Each number is 128 + 24 x the weight over its row's rms, rounded and kept within 0 to 255. Layers, rows and columns count from 0. The size above them is the row's rms in percent of the matrix's.

# layer 4 MLP gate, 2240x448, rms 0.0723, rows 98-105, columns 112-167
size [ 95  86 105 114 102  97 107  99]
[[135 104 164 113  78 157 142 134  70  76 149 130 130 106 142 163 149 126 147  98 122 116 149 118 141 141 139 186 114  90 136 140 134 121 130 140 154 120 114 103 147 171 160  84 142  97 118 128 119 149 125 116 122 130 134 103]
 [163 127 118  97 112 142 147 119 157 115 139 130 150 128 130  95 127  80 163 145 150 135  84 134 116 136 144 131  97  67 167 146 107  91 141 188 107 125 158  86 118 101 175 164 104  89 123 120 154 113 130 113 111 131 137 136]
 [141  61 147 110  97  93 151 160 144 120 130 132 141 160 147 171 121 154 168 126 170 138 114 156 161 104 108 106 169  97 105 138 154 124 119 119 124 132 122  96 122 110 167 137 129 144  84 137 117 143  65 119 130 129 123 119]
 [136 110 106  80 194 122 140 162 146 104 128 189 131 140 135  96 136 111 120 124 140 164 112 112 195 138 105 140 131 149  88 176 104 132 156 159 137 110 121 125 119 120 104 137 149 105 122 108 123 144 152 153 116 124 131 119]
 [ 84  94 116 128 110 148 109 145 143 120 164  95 144 100 140 173  95 134 103 131 141 145 115 124 124 127 107 120 120 142 116 100 110 144 178 120 111 144 100 147 180 119 137 137 103 145 158 147 166  88  97 179 144 124  97  97]
 [165 151 101 133 131 145  98 128 172 156 131 107  90 164 137 105 116 113  94  65 107 117 165 133 112 117 121 119 147  96 107 113 125 128 126 111 120 122 140 117 146 130 167 117 141 147 127  88 112 100 151 124 129 146 133 144]
 [140 110 136 110 165 104 108  73 156 141 148 113 131 121 123 154 175 130 124 117 134 138 167 141 124 118 117 181  76 113  98  80 127 126 126 128 135 106  97 118 131  60 149 127 105 138 177 135 118 107 155  97 119  98 132 176]
 [102 135 112 114 122 164 133 160 152 112 103 179 106 110 105 144 128 126 144 148 120 127 109 116 150 126 143 174 110  69  92 107 107 131 180 121  94 127 164 144 120 138 137  89 131 149 118 149 136  94 153 114 131 127 147 145]]
# layer 4 MLP up, 2240x448, rms 0.072, rows 98-105, columns 112-167
size [104  90 101 105 100  99 106 105]
[[123 126  90 103 138  95 150 119 160 124 137 128 128 167 128 130 173  76  95 134 147 137 152  90 117 150 148 119 144  89 107  83 141 113 117 129 131 129 135 114 114 139 135 108 124 125 123  86 151 111 178 121  85 160 127  95]
 [115  95 168 134 153 151 111 140 156 113 135 149 151 107 132 156 125 140 164 161  88 142 125  98 119 149 131 109 129 145 103 114 172 147 109 151 152 138 104 160 130 154 133  88 140 115 153 126 106 134  89 132 137 123 112 168]
 [ 88 106 131 100 157 143 152 149 113 150 105 126 128 183 159 125 149  94 147 112 161 141 143 153 120 131 119 126 122 108 115 136 108 107 137 169 132 113 153 126 144 140 142 119  86 146 122 157 126 133 106 140 165 111 118  92]
 [172 150 155  80 143 143 132 128 160 110 117 132 128 127 100  61 102 132 107 156 134 120 121 116 110 118 167 139  74 125 114 138 145 110 142 121 126  98 127  84 165 109 117 143 138 141 147 149 167 163 113 101  71 143 133 159]
 [141 144 168 157 154 110 103 163 150 125 114 162 101 176 128 119 146 101 131 121 102 116 165 110 145 131 101 122 126 136 113 169  87 128 106 161 110 124 115  79 126 130  87 128 127 131 105  83 114 106 156 126  90  83 119  94]
 [128 115 120 102 125 165 124 142 176 127 160 105 142 142 153 151 120 152 166 152 116 118 110 111 133 143 139  84 165 147 119 143 107 138 114  84 123  95 123 131 111 150 107 108 141 109 160 169 119 124 131  98  71 105 135 146]
 [121 182 136 152 116 140  96 110 103 119  97 148  90 129 132 136 126 115 159 120  78  95 163  98  91 108  79 107  86 155 129 123 131 125 150 136 138  89 180 126 127 148 129  89 125 112 139 130 138 115 114 125 159 106 100 102]
 [109 149  87 123 157 121 136 109 137 179 109 102 140 100 154 125 139 152 152  94 155 134 148 169 114  98 157 156 165  88 149 111 135 116 158  98 102 129 158  70 123 135 165  71 133 101 125 139 118 137  72  98 147 108 117 112]]
# layer 4 MLP down (transposed), 2240x448, rms 0.201, rows 98-105, columns 112-167
size [ 92  94 100 111  96  97 107 103]
[[115 129 103  93 106 111 103 153 119 146 147 111 127 105 113 168 132  96 133 144 145 135 149 138 115 114 138 131 150 133 145 127 138 120 106 105 121 120 145 167 115 140 116  97 165 140 113 159 142 157 126 147 107 118 167 152]
 [134 123 141 142 139 164 160 158 116 113  66 141 120 136 133 127 135  92 179 133  95 116 120 146 138 154 112  94 106 129 108 122  91 133 115 152  71 110  92 114 122 160 130 109 134 124 106 129 157 193 109 112 131 131 103 138]
 [143  98 132 122 120 118 116 150 130 145 161 108 125  99 139 124 156 118 115 121 162 102 114 158 118 162 141 129 177  96 121 128 103 129 147 137 135 149  93 112 111 143 119 107 165 124 129  94 145 106 126 144 124 126 135 112]
 [118 102 137 148 125 122 129 136 163 105 125 154 123 102 141 136 109 115  98 113 140 150 146 117 113 111 127 132 100 126 112 168 155 102 119 162 142 132 137 111 175 141  74 153 137 156  94 103 149 121 142 162  83 102 116 139]
 [129 147 104  84  93 154 112 124 136 108 137 132  91 146 132 141 177 161 129 140 176 144 141 161 175 136 111 109 134 109 110 150 106 128 134 150  88 116 129 105 156 101 129 117  97 137 151 131 116 148 124 145 178 140  91 119]
 [143 136 124 102 170 170 143 108 128 130 149 127 136 115 163 120 137 131  83 134 131 133 100 120 107 117 134 144 147 104 142 102 132 131  96 119 101  99 102 120 116 107 126 151  90 178  97 112  94 111 134 110  93 113  73 145]
 [141 155 114 121 111 162 164 130  73 145 102 159 153 135 104  76 126 161 131 105 148 101 142 125 159 132 123 107 150 169  98 135 120 148 136 167 124 126  88 122 114 107 143 132 116 129 151 118 135 144 132 121 141 100 129 131]
 [116 154 111 152 172  92 124 111 113 147 118 106 153 119 134 154 111 104  73 115 109  88 125 118 128 112 164 173 123 118 109 166 168 120 186  89 111 122 140 106 106 124 181 139 148  59 104 140 139 105 145 105 122  76 120 113]]